Part of a small language model's weights: 2485 steps.
Each number is 128 + 24 x the weight over its row's rms, rounded and kept within 0 to 255. Layers, rows and columns count from 0. Numbers have three digits each. The size before them is the row's rms in percent of the matrix's.

# v: layer 2 attention value, 96x96, rms 0.166, rows 37-73, columns 0-95
# o: layer 2 attention output (transposed), 96x96, rms 0.152, rows 37-73, columns 0-95
# q: layer 2 attention query, 96x96, rms 0.102, rows 64-95, columns 0-95
# k: layer 2 attention key, 96x96, rms 0.111, rows 64-95, columns 0-95
v37 134:147150131106136120169126131135097105130140113174099174112147160113103135133096139145180160042095136109138146153114138154122143134166088093120135141129117155114153114122136129148126100160133114131104140141095176126110163114105110129124141114154085098137132127109085154139152082129128121107
o37 122:102161100128149124138123110113137152135147117163163157123089151130071129092145138105143131123105109134148138101104143135107158123132125060143102111105151127130172161143123130122165149127140124130092108128098087119136180095106126076082115089138142164120127109160077144133138153106119123111
v38 131:105116146130139127072134127115136145108133160126117147119144148155162177115118122115106138162137137161140127124110133101158132163134139099052095095174137129136115145133121125129146127122138076121176152137080135121120142104113132115168127149154113115166153167106057161121130106139133120156
o38 120:107126127126122106105106108160160152122147156138137132145150104149155167103127155132089191176178165147146139116122123109170149171132109121110105080152167137132090148136113153140106175115073126126123125125120141129107157164152098122143141094145148154121104149095126133114134111096149115140
v39 125:126134164158172100148143125127135191155132104106157140174145097116113135124129115108147126144135122102144114087133149172109131125107132150154139154099142089130164133159118161148149114114114146182139124146098134122125109096105136109130121167142123177082153173140150169103095143129093157121
o39 108:164139142108124130102134127118098138127134123116144218136183173091140137126125082144133103123099127131124171136111127131130104157105126169115149131148098112093148125154130151115156130154086136174171115111128163156114133137132126098128117134125096118152109124137127122103062175133109124118
v40 126:113149104089136126142134187132131126072137098132119125166111142106108092130102120156120116119122135130147144115120094180176158109171099123130124092135106099099064154129125112149124138111124134169084112122124138128124139135149122124138111113120107091092101151133150141055151105158119124141
o40 115:136135135142103132104157121113126070134144096137115143156140133151071108121134137119111113130137084157125094130114118140146173100152130119091149103090120093141086165145166126128160122111147143142109187114133158143086124104123143137112132192111142128134109137190109152163139156108149127134
v41 142:173084108137122119114135133113091161144154132153131069131088133185101110105119147147136101115124097136121120166111143156167149127116166137127127098106103157118116127131129117100140125129113131128111090099154128147065097141123098129146095118108147149126109143096175149119129134108116064158
o41 125:140074128162141093136112111114128135129124142108103105154123110145138108152126161146149102103064091137134096109102119168128169144104117151078132160109166156077102122071158129096148113123099137124077136162129171120140130124152133160129131138103162152147143125145140134141117154143107145129
v42 130:113124127140139124149149143111142125107140124148108101102124156147167140108138108145143126142133145126131083099096126143103109126118144099125133105096085125140167136166110124133157089156106135114175112098092154183152129088110141139174129068066126129114138127129125120177124091153086158119
o42 120:138134147115116082120166118112134183133148132153117142115105110116165115089094122148091130103123147139144125099094116140113137112112133119105159102119118144155101154121125160128098118168108127112117089132148170076146138134118129140105083099114099080098065122121115079157120131090108140098
v43 134:150091147137144117141091138110153180158098072137124126167125150122120115140119138161135111131129146093108144144160118164141127093182110128162115158135132124165127145179129110152119149153129096155151134123147079113117090146135108101079142145092128162177126157101129137154158148133121108124
o43 124:177124119144105187116158114113116134125150142139102108131135113132140131090145139145110116127119108148180134186145131119115046101125124140147131130114138149140155138102153103098173118165137107169111102150115131143158136151155091114111146133115164141176136163131102132154109154172115111134
v44 123:146098148176103148147125166078104103104120161158129107166129121126138161162146140098133152103156159095182122099169098139121145131109129093126107159120103159137131137129107133157108078102144122136149110159126172112163118165126108108137105131128135102115139119138147104164149090090123148107
o44 115:141119113131149131114119120075141174103156130129144236137108147132125146121124122074127122145129096123073144142143096136130101114119170092123120137115120161134122122165169118115101111137114115112089126165118154101143164144142080141151124135106097119113126125116134128148152118118138088108
v45 140:083135134138161123081102148150127114098153144122147167178146092152148123095154089143112105145091131122168130136087112126111124103100120159172152155105088135137109126138145124094092119132168121110133159128091136124107136136130154062136119093083138145106122114109125123131151160107155113134
o45 132:148107100192136143092126150126105157114150105113128102150146128156152166151115111129101142118148183121099160110138086113084130093150130129130129117126128105120144106089125074137110127107163143099113176140135162136104121139130146112118100137153102105172104092127118104145089135071116133136
v46 132:163102161147104115085139140094137140093129098126105174175116118113154111127142158120105118109124118109121117124112152092162116134096104096155132099164112053103156138158131139121122106115119116128120111155114063136122124139108164122094152126123123136188133137147104177102119112147110138135
o46 122:176110124135141154116092115104114077127131119112064149140142091151170136096103151121103133124127150156136130164106140104153148130111099100134131112163107093093165084145146145142111180162102106157149153100135090102114137166115141129105108112159135145126105155154133122134126130140141085109
v47 142:155167148170171138124108095131092131102148096146111154101119105162124124136102109151085112135126124144136124114123144136104128140126143158154117100117131111108101095134166165166133167132169097151140125084152116129099124136083113155120118123140134120110168123070130108157131174124158138188
o47 129:177112122130111109145128168094131120117148111119154098104132091118090109154123126101107139166148137157147148116119133109069115177148123180148110125126112145086101155114118171141114126100162093124151138151119171146146152110139148136081090106141144129123169122126135116127114157164100102166
v48 129:119125100169090153115188071157130107109081130108140134155102159110136115205104114122125143127134098176148167137134096135164100115152095090095117104160089138120122173125151119112139140124141126111113100134112120149147148140121105137107119126159115134132107115109141152106142114150099120122
o48 113:114163121130131118156121086136137114124139123151114133122148158147133094112127151140137152147148105162154112147117172101175180121099137143107089132126124110120121118177174117124094078139142116099106136156136108148064107098131106156130133109122161157168137157121102158140159087102121118091
v49 133:128127148132123158148133187192130170074111138106128078163115096137138119115092132134134136167116143075109134120138135076134106151117124111145101118121145140117116130130138160084143118173153151118097143118090131095114150124175101142113143131102096129153156120128116101138129098144103090117
o49 127:118147131142097132110143132162129142106148159128097108177115174168079100103114167128124148155147145143106112109143140126101109136090129103108101153159118157117156132134150109135180125159133131136133185083145153094136105174139139118096114132114125077096135157101160143140147117087130132133
v50 144:153116146111102154094106123167126138127108145135119166117059134174116127082167128127125124153137092135091159141179087108106148118144100111116137168118134097113130132143092083118119096162104128127107152102148137134143138072110118183122132152136129106121135161116140079133144127118113117125
o50 130:100141108103099135152118160150153156132156124159101104109077123149161101081137129147145159112136097142145140128150104145104157125124104151147135148161090092095145144148129110114109190097096087110126114094163134122139130132107135131142189183103115094129152124100141134149142144145111140124
v51 122:138163133128098131150129142165083118140142095132151096097154085135120154125098102102099119111087135154098147147112100107137174107121120127089125135095102100162122138138100117154114072146087141118117114103157102130091148128121120133108108133143132157112144102168139143161073135161090153101
o51 116:154136166073111112096131098136157150128103146143125157114119127098099130157132129100112148124067120138123140116129132147145140123156115162133126176159084080125125114120131079099098101117132137147109106133191111125151123114110150143071126085134137114096159115131127152138127140114111185116
v52 140:151146110152150162157118115117126129119165114119187111148132118159187127175104167138106093129144095116128137131141119166143114132109108121132154106154106127124180123099109113063128109165149173117116104129156134096146129143125133121107142100169113155156169116114134157112176151142133139116
o52 126:122139125105127151151180123109138094110114120074156140127145113124152118129153126126106116136121147124162161125164134149091162111103137118113092204132148108089161134114118132130113089130136118115116176140145130077083125132083113096111134115130139174133139164123154163157124116165097106108
v53 132:124174116121143149093135148158110150093111121117118100114132144115143129112164121127134090131097174165099135093092097080154095106125120135104121121153174144123159154121108117113155153075140177110080098118143117129127071097164122145125120106169149138119134122117159111130103112126096122134
o53 122:132133174077084077126097175141152139124059120104110101153137139131122140117122149120140132092114135143135141087131105116165155118116116143125086137130121196140114120139114100110146119145149091146140138103169128123094083095106146152144122163112147132123120142098142106128129113133173122104
v54 130:165108175167108155156138096136152151159134143068115115147114093134147092108079109094153166115153106127102133134127120137134116129127126147171131130129149155155152138120101121109127146144116109162146112071124148111109084099162178157168134123094154131121140131120124127157098117132123087143
o54 119:113130128112132131170136113106123167088150159140112122187125117126160069130095137135129134099121116111133097121115157144133134160156107185139126170173129161142140139095100123116139105152117162150142137099126125164123161135116130151146106104118074143193151127129138096152086120157133129141
v55 121:114115184146098112130106127099169104111158146116171139102154146139149187109103128112138120122147110136119141110157118096154150129168147118106116129129129161125120152091119139096148116135159129124156120145141152148132129112128124165075144061112124122051117174127139155112166131120121112126
o55 117:053116120115112083110131113122118133146118130115145139097146113148171123109164099117121113133165142137117154130130157117134154130137166126121109095143081170126092143062138131123129109114095147113134151134141085134131096155091111104119165111115074108125134119167102137156136118184120124146
v56 127:100130145109118146158129118119120128100142067132132119130113144148130155114189152113090166107115136150093112106079103121108150114102148125145102142148132135099113090129096122158159159153128124134105190158092111057086140137125137152107119162121150136133119137078125127145122124137110162133
o56 112:124132118160145134139143145113133093162116111123109131167141172113113203122169160115120159124079141162127133134142093144104106141138101150166108121143073148145142153137070168135135156127089089110155106141117130132129124125158151163098103143137134129110098148129145147141133128078103118144
v57 138:095122123131116148114125142158141137112108116089127083117138151120078139101094147140140116106168147135144129133127132124147129150147102144113120142093177078072152115157125157119128128162129077108167133080095148113175134144130118145129131161122142136148118105144149175167113130182123087112
o57 126:103110142100148116087144136167150135146140119172143136129131180136116106119130135176115132145145127161132146144079201146144075164113132142143126118131137100125140116097130129152101109142104129150094130068146136136171118156125155105142054144129172121142134116123122144149157130119139143129
v58 127:133128078146127127109149163108123149165154152132094154126142173131155093128113122141126124109165091166123108113077138140121145127193131115112141135172159125124115125100128180190130115173153153098113116125129128140118156130105099099131162122083140144126114116142142123135102149140077128110
o58 122:139136159114105124159146125088117153178109119112154103104101145149126167132116121167140158145099109141124062147081153104115142076157167111125111118160139149103092127125123157118123126170155142112122141119151143147125178169090133126134138137113187121120080137144112132095114129122128129132
v59 124:113162132070135151175149151134123114138114137129148162122108154134132178137125113130144099108109114153104109145118136133123119143140141131156102116172131111150142145099152148080205091120166128120133162101093135118103111097143160100110156154140117141114131071129127162110153145085129113152
o59 114:102129109138119084160101136116127125114137135115122112134119149101105128123170101185146128138165161132155103098164119123147138132133138156112084134114175140126148118102111125102188133133111137104151151108145100123125090146110127123075103102157123149111085095127133162138144182101142074100
v60 133:189128174137163105135130132154141051151115128082075112126121139151110118113149105118131107171135085162122113090098181104162166120106110142152131165135159123141101142138106135128095142143125139141112139134117158129145115151156074113111147123131116136140151126146147136135093128141124116100
o60 118:167145138158121133141097132156098091139092165142135132126101176109130124128090134116146136115134139125141142103065143119122111121103102136140106140160132154126097141129156116091083162150168172120164153145164094125151140102112097115149108163126107135143109137116155177143112178128140164159
v61 117:121123090135119100090153149124123102116138165156094128137133131107143123109126079094153141145157134149114147172115126127133113071144109142148100131128115166131142114139128106139128105134131146146103115146131114151099102083190133139075151159124139106130152070108095126196084127136139112116
o61 110:124133154153102088135098143118145160118143142185090101127117120109158154128119122147129153121079149068130113139151095124139093110117142108153106142129127159125118139173107108107112116166181149157093149127138090183118153111103135185108128105110127129091150102152104136139112103135126137140
v62 131:172149120121169170145140107103136112104107116114131141108117098158114126117094189117137084133172129138111152131104136106109160117170104097149104111128149178139151137160139126150148097104105131137134096129116135129079092131110144150109137150127138153132087160125164159115176112106155147092
o62 120:137161137128122127134125106083121138117108160129110152117130133162110126099150115156146082142141118144150156113085088136098126137135114110106133140111137153143160140140118183110125084115095090081095149111145091175137088152126140136099122105127111160175119163137136097105138173168155163131
v63 130:111081145139141101108161133141127139149148119108146152138165138179143138080136125133190091170149090150128136160135124109142139120137116092132159139126080116182095082133132125145110128174161135100114147127126156139153110101143112095135150102171120166105128136130157126120146148122148101152
o63 122:085085134133150119125170118133141143127126124127174095114134137109187115110103110132169144121150141124139147153106091113106107122135139140081133138192148135091147163128160057121136161122155133090115144154171124107106127140127140130128139163135103151136123132160084147121116162137095152145
q64 078:110133133095159157157148082100132129124111144122175138142114086125151128142109124175153092172142136152122112138116141092151106176134139081153083094112105081131125134118158117127113111178096143088145132112136096096143121122116159125136140106140110180124099157134122122121113129171145161136
k64 072:144136158065125127144132129115154143118144081141095111117154184135138104148109078139158117114119095133117142118097122163112091139114124147090126145141157139144123131115154154163184088114124126112157104098141131124125153148147096155099154094122123129144142140103109081087146118181152135110
q65 077:137094115108167127117151149146116158109115164143181161124133101115108136094120143158118158118078116153103155176134138111147137141174154117166150117119111102100130101123159128125101149148104131129095109142114153101155066102124162127147105121150150096141078161166121105157124131116104129144
k65 091:106155121106147187130138136144098088128171091142135124127086124111151118117144166166110161121137114131144094153107107110142159141153143156173152154153160137148126134137115154146118130112138128116152089153159100172155071117130129147131119087141142102144116172121108132134153122167079148149
q66 091:146096137147130148106117107146091125139114159130096131160136089159147134161160114111105140103104154143128147110108131137103163100120078118127139109151101161110107112146145128132099133129113148148112174140124123187127163104124131131130091154144088126109152110189174178088115106092118102143
k66 103:129106142127189192148133110177113132117185105132146116108125125131108110128126181114117126098134116118144121140105122166109119129168129166146124204140126100120103125140179148136133142117134166129102133141132114153130127097137125166118109104150133105140102179135081111127108150109097115144
q67 104:131126106134171112131133163161139109124120145155104170098111068122168098107138137088087139100120121117107138119153181136141160111127131129156139139140114134171187111111101127162141153131172132115113063108131118134113120134121097133174113103128182108121132126135124115151132094147156105132
k67 105:092141150135107145098091150122133150132098162147136118119100156102157087114115131126119139172172128172163096126115130145073103135124124135110166151153135144107180091113112128140113129113163153119097118118103133118130114139099146110099132137139127121168164163088133163139135117148156073082
q68 109:111145170169156131155128151123131132104144144182140133129118155123116160102137089142132135109116137130146143170136118101170164121106144113103118127125125154169138183164143146140153126120152121081137095151112097121105145124110134159172170159164127130105077156116118096125104129144152107077
k68 123:151158086097161188095188104139138144136155082148121154126115138118075141134124121120085107133132136120137103160131172141144108136141160119137130145125130114145098121116145113115124105110074160131161143148163106120104126132157107114153150097124156173166131136154128107140129128086094104155
q69 097:123185110146141099114131133097112146160086118098098126167112130107141115123132143135130103136115093113116070126152146092153154161098162125098157123097083134115137150127104136113134159144113178129093183123104085114112144149113111143139160140105173147150139138113125115169134149151128155099
k69 149:129112104111157157132130125143141136129143109169101131121119125148105122129124135143104141115143071108177131155078127156133133141131156146173078146127194145120128099127131129098147140134129132140162126106146130157147107114155093162146131134177083145139139123176131136078097142128061137141
q70 098:136165098155124140119131121144163160156121131125072115109088110146126136127100125152139097162104121118154126135134142156174127124150119171147150130112129076109119116182119111139145145109111144153153085085106133066144133143139177136111158150115125147105084108109174097123119127093139129110
k70 099:135073105136140119112125127141149137105115166154093150151137099126083126124088143128120136134151166124098153131092095123179132116123147122130104075129146159148125126124133132139080121157131109117132116102141165088157123147137135120147136184099113138113134100127135103160103102152178185175
q71 123:138092104113144156110122121148153141110096094152161131101123106125125143154114182145108151107139106116131143130094118072114151080144121124174097115105161092128095090101131116150115143109165116111131108114106134144132082104152135124096087107118119105098151147166129127113093163143151126179
k71 100:136111112099113161144102148148148162118170091095142121150102129125152113144095152161107131123089095136142131188121104139119164147153168125165114142084133106086103136097108156095126119119144095081133104131119097145133111097172136137130178099143158155108134136137108131136132126137177143125
q72 074:103157136105141154120129153165148134126135113122127101129118142110116152104091122117102161141104129151108119157131088087125176122143132114127171073154100074156087135107138161146101144101079131122145115096099141098161118143107160115117152164136108143167077128123120106134159145121122120084
k72 085:116142142114102124122152146121129102133136116123144171144084124147183061117123067124152177134099172098163138100127170168128137140149080135120118137133144138126121097155118133124113176107140169152113151121137125136119114113088130146153105140137093105136124152142142131135098115169157092144
q73 096:114168137123121132137099104148154134138132135112131148143109157101100134131125136156151089121120130185118066114133124130108143157180098165103146114129108094122123129142121168113132141126089127163159176140105112100135134151136163117125115141169123164156104139137085077101131177096122125085
k73 105:134122103183156101118104152146122094072079136137131135137175153099166136139125132157126160126158160112114145137123154075114164114119110153103102079108135134139141147141103106125084158135177131149112129133109144136136131130110148080130110146142133118099122144100178168149157143118112113109
q74 124:137060129103120143143148116176148152133189133179129131138129086126124108144132110149106130089116123116100145159137126125167159100144115121133143128126133124143104127131188087159108109117150107125131082116143161143131106075135142147156150151087169097132098115143142117117138077136131136143
k74 094:149157122096188168162164101146129107126070117149095136142121140129137148149151122102112121145094125111151140113109123118132157136124158127124117101085140088097109096141145112106087099100114151159115132127135110133100118159110098148127144107151067115136163163144129140093105138110085087143
q75 116:096189126127122104127122158103157137117114109096115144125137122126148117112120121131140112133115122142153127149186092110145160165130125127081142137102105085130132164100162156115140129122084126132093161156108091110105118192105123129126152097132137129146070111087098103147139137136148114080
k75 113:120136114128092094104127151136158123114107146137118170136114109115105149132122114099107099158132153126072140133158153085150106122096129089126148079132103151159169144096106114138091101130107091119093103133122128121098153139115102081106139099092151140122138109103145130168143082101173143108
q76 112:145102136121130143161123109138103098131126142134073150122137126138149126118147102101142159140155151108147170120120126156166093143115154111137121107115117169141116078139134103108062120159126134146132141120200144116104166134119084146147109183108109159140158150118133162127138100178127112142
k76 126:121124126115136135120132131124076138113121117126164115141139106148131195140156151172149142082171135091117139139109151100145111083138113156180093126117176128099126102133121113117125155161112150111146113126148161157168126097117130148119076122121129112101137113167131150083117146173092106125
q77 128:121073118165102142139133108147084093114152128131116120107145128142142133110134123103126165141122140094142162127067104158101090088128122109122112112168137150110104075152169124130139121152157124139133113122156174144149137090161107132146092162144103138139149135162126163113153124109074137151
k77 145:127114110135140159132142128124133148131186105142113144113162143124114147116145122157087120130134103088155131178111119154151126125160158113134077123136173162164098117132145110092170123116143118142166119129158121144139116126171107139183136139145111169163104145186110098110149126120085154142
q78 112:087078107095136138139130118159106112122141164188119135116143118118083150131151162155079110120131093141107135125138141114147142088182139120121093108103152131146098131151203083125116108112105130104152131141153110087174122083116132110136142140138157108130127131122133110118138150106120137146
k78 113:115089145151103128131136106090114110105142144110173127173100111144133118123168139164128123144140158147139139161116153111102142115156087101131107068146120134110101161161151127130117103150081090116106129159143140117112123092133119076127184134102149130090166138086130141141124092118122146101
q79 110:145089164160113118101161072108103134137108138123133135158144105103116147176114133142144152093118167130114116123139131113134089130114130109125130081120102143145073082130128098120143123155126098106134117120112147155124119093129136141134123093116096139080107106149172143150160066096119117174
k79 099:152123082168167131141100126129098139189143112109143146149137140131103119123130145192162114085102140177086111169160116118122172151113127142129150133109120122193115161080105138145171115137119104143133128128125105165150096161120122118134111115119148125130130147103115146138145120161099135123
q80 126:127152140136168132092126105120107114116093161150146138138137128105124116127116117100135154135114129116092140110149151118093074105135115154120133120125148111126133137080115146129107100161122162149116166124118078130147168142082135096119072067129101156143134137143157194117133132079115093113
k80 113:116138127169118128144070178134087097116092151081164117134154136139158132114135156142168137133151123133119092135081120137127144122125107103083089145116152132085111103144152116098157120127125139122129141118123133111140120135096150134124154204133110152139112164140153107151146153159089095108
q81 130:152123107143138128145118143158176170145104131099125146134109100079144134122121111079131122119093105150149127095153142133128175107102146100149164184152131110176136157118099111120157102118188117157150132085103115105123135127111127121125089139158141074113124141154139115141121109104110132164
k81 107:134222136146119109116095134138117183156132120165112105125165144125100075110134125099138116170142113125171083128139132121111139144111170145130165127173118148122151144126147160115135111126133131129113147134131117117109134120120143115129159113108180187143109152106137092149141083135129120144
q82 102:186167126109126165084114137131104114120160142182091160126109131128150130135099096141134101138132155137120114140138167099141093139123120125157164092116151118131119153121155124115116065133117096136089137168155076155082132156109120100119120135146105154111111131113125130125092139133166129167
k82 101:149125183130165152094134108116102120126146116099120141128144162097115132120087100154116132126161145127119163118155087104121122115082114163133075130114152144073090090138095108124081121134062127125101140144113142144116115122130109161105152124143123145154126137145142137164126121105119089080
q83 124:131169116150151141121087096139090136153104152144088127124086087107116120100133140167096151105163104130168094120161156120141178076137143152167134137103140119088122171122123139141126115139143147128131116100099100144122138150134141146117144069163128130128137127167139163129143114129170090114
k83 108:136103139132107159119122087127157128126075136101121113115086143128144131097103184146106109127135133128111090096111172137124166122164110170133160148142158122087125142100126130168134095143152100148100123096114182132129143152135171104111126130147141159176143132148113080116138145140153135089
q84 117:169111144129133133105108128135142112141170103144127080126092119173180139159112135121120123137136146142140144110114154082140208141111116130160073143141161128121108107098168116149093107103119141147138134137125166153145111106162147127100136174127090103125166095161108144121119120117133121145
k84 096:131131155131179154109145144139121109121116129135125174112132113104111131124084189063127128139118079153117172140126131092125153106140145124149121163144145058111141163103141122109109134145137104126111121129136133130119158139147138130108070104134122109118090146093146155129138123074173110114
q85 113:154091150128117176099159132113115114106153120129152165101153149111151144125119149086163100136105139085115151134150140110143123118148117184096122162108122122129124103147159080153130139105134146139088147121148145121069160125121099108121112147098153090139123136174085152131147127133136079102
k85 101:137124151143104128171175166111103119107131108113151115142171136086144102073090143140151105115131094128066123166122115131140120137138159113153162145148107145139129111158123122140155128152144115146121160120125123111110076163130097124121116143149170123127115187141080115094104123134092156145
q86 112:093135139087165114098146104122142136121100139104155158123091167121153100165064127111131109156155142120147137123108110146119144144135115137136093132154136090120151149124087112123120107167137134085098147121155140077125135112137119063149133114147094139144149095171146124119113122151113153180
k86 098:127150141133094102148111114116193156118139157141159161130153166119141070120127134120148175114097095124087113089150127133139132120122144132130159128143161120119112135104155091153103138128146132109151130120062152103116142060151121127126115142128164088134126160120145117125101116182123134145
q87 120:101133124152128135111096130107130153090108154145117133085150124133130146129161167122134108147141115095111071140125161135119137090149156139076133116121140119095127119106179125117166121125111166158109126148134141144089096123151137119162093161142136163181133156133100128135131156137168056129
k87 111:102144142113139073171138152114104131092078146130136147139105180103093100130141151174095127188132126151133128150158139097118114122119121139157112108129151130109111170206131128145157125118102116133112094152097141110152120125129139096160139166126098166119109145136143135141130161115114121139
q88 122:153178111078087135105126123097143146174110096099146168138114123133117121124152121132129121101101120142170078133156086141083144143129134107115134088106086143100117149132133134105151142123099130128131178138136105121108175143126133120087170177137139150117147104142141158139134123113116107077
k88 098:115124124109134113134135104088153069123120130122095119157147155148123128105146167120106099142161129093105125077146109125145128188129102152132104143101151109111180091114141123162164140165136145118110164102121158115110121114118137119059077149140126127128163138159138111131172143131112127122
q89 106:115130100116131168154157125178155122105153125115113101103138083153182119108114152128114137086163138090141122109108121120163089160127130129147148137115103125091138111113136142125101091141128097112168141112129128099188125118133126129107185108148161111145166138126114134139102124168161176150
k89 101:096160166112098117124099086145144138155114136156146113131064128145184161103115096121121076129130129157126159139138126091167181125105114119114108129132154144136120101102110126128118172111144111091147125112131140139163150141116106133121097090102129112140124110130097139151119108088150186155
q90 101:128106112133097106112114133113132089133145122121108058134134147103162148116110156129149109123130156140106121104128078120100140164111123145110104094117108073142112133156136110110120157117201138120157161095120126092090140095110172139102101153125100135119109107114118130073154130149112155110
k90 101:156124123132132108079136151123166123085129152103123131121114122163119107120096111080163104084124149115089167108124126115133093173096101149113081135139162098121121110141133109115100110088142107133133173112128102108112149108107159119115167131118114136081122095079086140124131137147160161131
q91 122:149159124115146135136115160149119127115149166192102144155121176130113088133105149117111129102132140106144158108107168128160109117101117137158155164138126128166114100143141136083074119118094151097141096121130111138115128146135098173152089155082119111129152133101149147138100127097172130101
k91 107:145170141090113090132121098146125152092129135132175126132127134099141147185116115131146120089148144110100132109154118102124143130126128092114120160104113155131146140071110121143110106155096141135083141158112137122140114163103127137106148154102130102150106098081175156160081167085134139129
q92 119:158100178141121159110114114072111075118097128115120138101113184136153155108141125104115106186133115122115113143119105126107090117085113130133149127153107106111159140142111188143130136143117136093107106131087142128092153143172114096129092151114115110103151160136158129117114145120139101103
k92 101:157170134077132164148205147104134137125116142132085120113148105157119141130113089114117135137111128124088099105132095162121170153134148128104133136142113104122107136136152113125112127127123147122121206176136115126143102138111135119114111162166100150148111181110098159132128148133107164140
q93 112:092108098130175122085161136119158137141116143129187132103152110097140150119106097148099147131173119134151110118165127108158143113140147136145132101126207103157138117091119109151116112078124158126110144124110147114130094100143147100139108152104145139128112099153100155124134128142113173089
k93 115:107118106121128121103108178096164135088102133097153133137137100109121163095135130127142139106120105149167115189127103120076147080110115118103112127170160076103167142136142140115124126130150102128151077127163117162136098142156110114166141162141134106131143132145149106122141117157163137156
q94 105:128142124159114190127140101108096145144134100129181110138137159144128104118123134153161156171132117115163155108074131130113122114091127089115134166126108160119129142137163123135116100129131097061115123144129153111130174106124158135168126119094116070123087136132109117122154115159095138139
k94 106:160131140089116129131108130190155161123145130106115129125105125101086141132113120104175154118099149115102124105155173152101179162144153133139139159141140100150116142116119062119106114135141137156136148116152131124099122151093101122135095086121138152113090120136124095156121122080105176125
q95 116:132098086181136099163119118137102154120175149116109147104127091112163112156149139117119128142141118150130128123131150155182127119156112148152192133134113093135101145088138105102099129142100143158152175116118125128123136161132115107134116099133170157131171111142126177133143117182125101110
k95 112:141135159136092122125111135079091119145119133153137089111072148126139136106105147139129155124136116129152149151118147118137125119133151114169114117149126141126161144149101155123124170156122150148117141154134157143163162186130103175142118047118149121170146136099135111107134107178120159163
v64 080:094167108141086111118158187135141141173073142156108132099110142156161087150109103108144141167094147089141097072094136113150081145101134130144137137111157150123128133157150131135124138133154117109108091121127140127108116115118129092129103118161164154117131176109154143106138117153131125132
o64 093:095121110153150116118153135074134137131134149165130107127165138122117185165146147154157147086149071118121187134134085098097110139153145101126127114143141146094095124163160111098116150109123141117135151136156118101141140082128111150100127146122124086096162114151131105136088118111147147142
v65 084:116153105123136132143168106159124195121093126180171167116117152126099108145110094119092140148139163136151159144135125175140131138142123131132105176077106115125134115143117107125143127147128146093080106111159128106121153112087120096089098152129143126153118099113153120165142154101131154120
o65 095:100121143108137139110142115115143118111171138122155127102095112105148169132087121160111126163158140104070159110166118063097124149109166056108122121114131090147129159115142093143127100141179111133152109163152149126145110116137124124114132119162130138126111113098140128083103100122133148124
v66 082:114157099143118184141149142163146099142153123123116108146102125171127122110114125156095118143097152132098145156169085155104111186134166124107128183134128136137146154148121121134099159154124104139116132164125122110110102095123122104152135152114176132143139125125139124130178123164092181162
o66 087:109128142130178102156102109143153209140112147170170162130166116135149122108110117136149075157158133131132134142131135090101130112113107133142082123073136123135191135131150124147126084123126118137099126106156111151142126126111136112132119137130126123124114088174130104104121118073121148134
v67 094:158147100152138099115129105160154150170078146160180171155169156131063109121128064128129130116093145132105134149117128130097146096118140092137126105132134126138120123146143136102126127095128088126115114160116130139135110101110109114167154159130141145087137117134166138134145101099129165161
o67 105:133185170099152158132110148118133099136138146134118140090114137118122129129102143146103142148184077127147101148150104101079203126142128115144103114104147136140147167104146109123135133112110131134106114169132150144096141113131140126066122106129071107127160112130109128126106137123132140077
v68 081:110116087118125109147109103113148117148180163079127105141100095139137163102166135153128158089131155118145121129126148116138190108161077157104120091119140112143136091143145134157194111131152124149128108131142093130163112135118120120135168129142109158089135138150106113121155128165107107143
o68 096:137114107156139110129147116123131106138127106132116099152092133173135087091121140071086124162116102129142146086087134176146173175108149148160126179153123108108136107133131119108081143140121122130145150105115126121113136112169130128151067118160102163127172135147098111124110137141115136147
v69 081:091115152182090104135147146106101140158126112124133146094096131111080130099088111126091147164128159134108101135125134126157069124122126107142093135126110099125157155164132124109102177150140126120136116109168175089135113092132151080115146136113155146094146141119129149099158129105129156132
o69 088:121137171139095141135129125141133139151131158138083154128110111118139140149123104136111122091149139118121166166122105102139148101165091093168167143100117167168154142132176119138135090089156099091148139083132115073153139158137138140134131136160130107133133105142144074127096098164139133142
v70 075:151118098129134144173116124086147113142087150104099080132171158126107124107107106143121107138182178109090111118160132079111107133108155135099120130119151103114156154092150121126130117108084127130133136130120144148088127168132101142157138087117118163152148105116191135110137119107114144124
o70 088:139151123109135128108154166158139162116124110123096165148131122126122136168145150156100142121106123138151147120128132111088118090141089130155091102156188100121118146104092122095148129148089137159155093128166155119135113107149107115116131127098126122161126177167172090088123181134131118142
v71 096:127103107123124151111129177105116136107189111150119120066137137126090161101127147126147094148115121092133139148131093125136123155100178136123116131157116126135150135125151145124101125156159130093095128166161111140112116136142155098119083120133121158110086155079098168180124128130132093104
o71 108:076099138166126125177131088133121153135117129145161170124128145124119120123130146154155166087125088131116160120110118125115144150150162160130142119083076128115113138121129114080102103122097119117144104136150121167158129107105154154177136100102134097121093133179152152125135103172105132112
v72 081:117125115133106134163105133130136123115105146113137118080111126132173134102142099105141158111126101108124129156118158138106118068126145090089167083115096157136142199124132151076101127162149089131133090129115124149151080120147151125166131137134130154154141122138108128102125143182149139147
o72 093:146152152121133104115119117116086159135093100121120144121097138098103126123119094108137145092098135097120128148097106111107206135134142132115101126133106130099095111192139108118118155134119178155127136122157104121121152099124146119117148155129139093111174102089179125104169154107109140099
v73 078:143084112139108155131124157092106128074114129107117106132180176133134094128128153133122108127110101119103156146086109125117132134109107165082120171137185165130126092080131136087138106163127152140112121115136176137161121166127153118130102136105147124139151134129106115131173131162127101149
o73 087:149145105132104119110113103110097155116146099165148099153133116114111145129129119163153077151101107128137118108106179142103147077126110112109144185164100110109136169144128149151144167130091129103171090181112124139125139119138114183160133100120150126142152114167121131106141096127123119147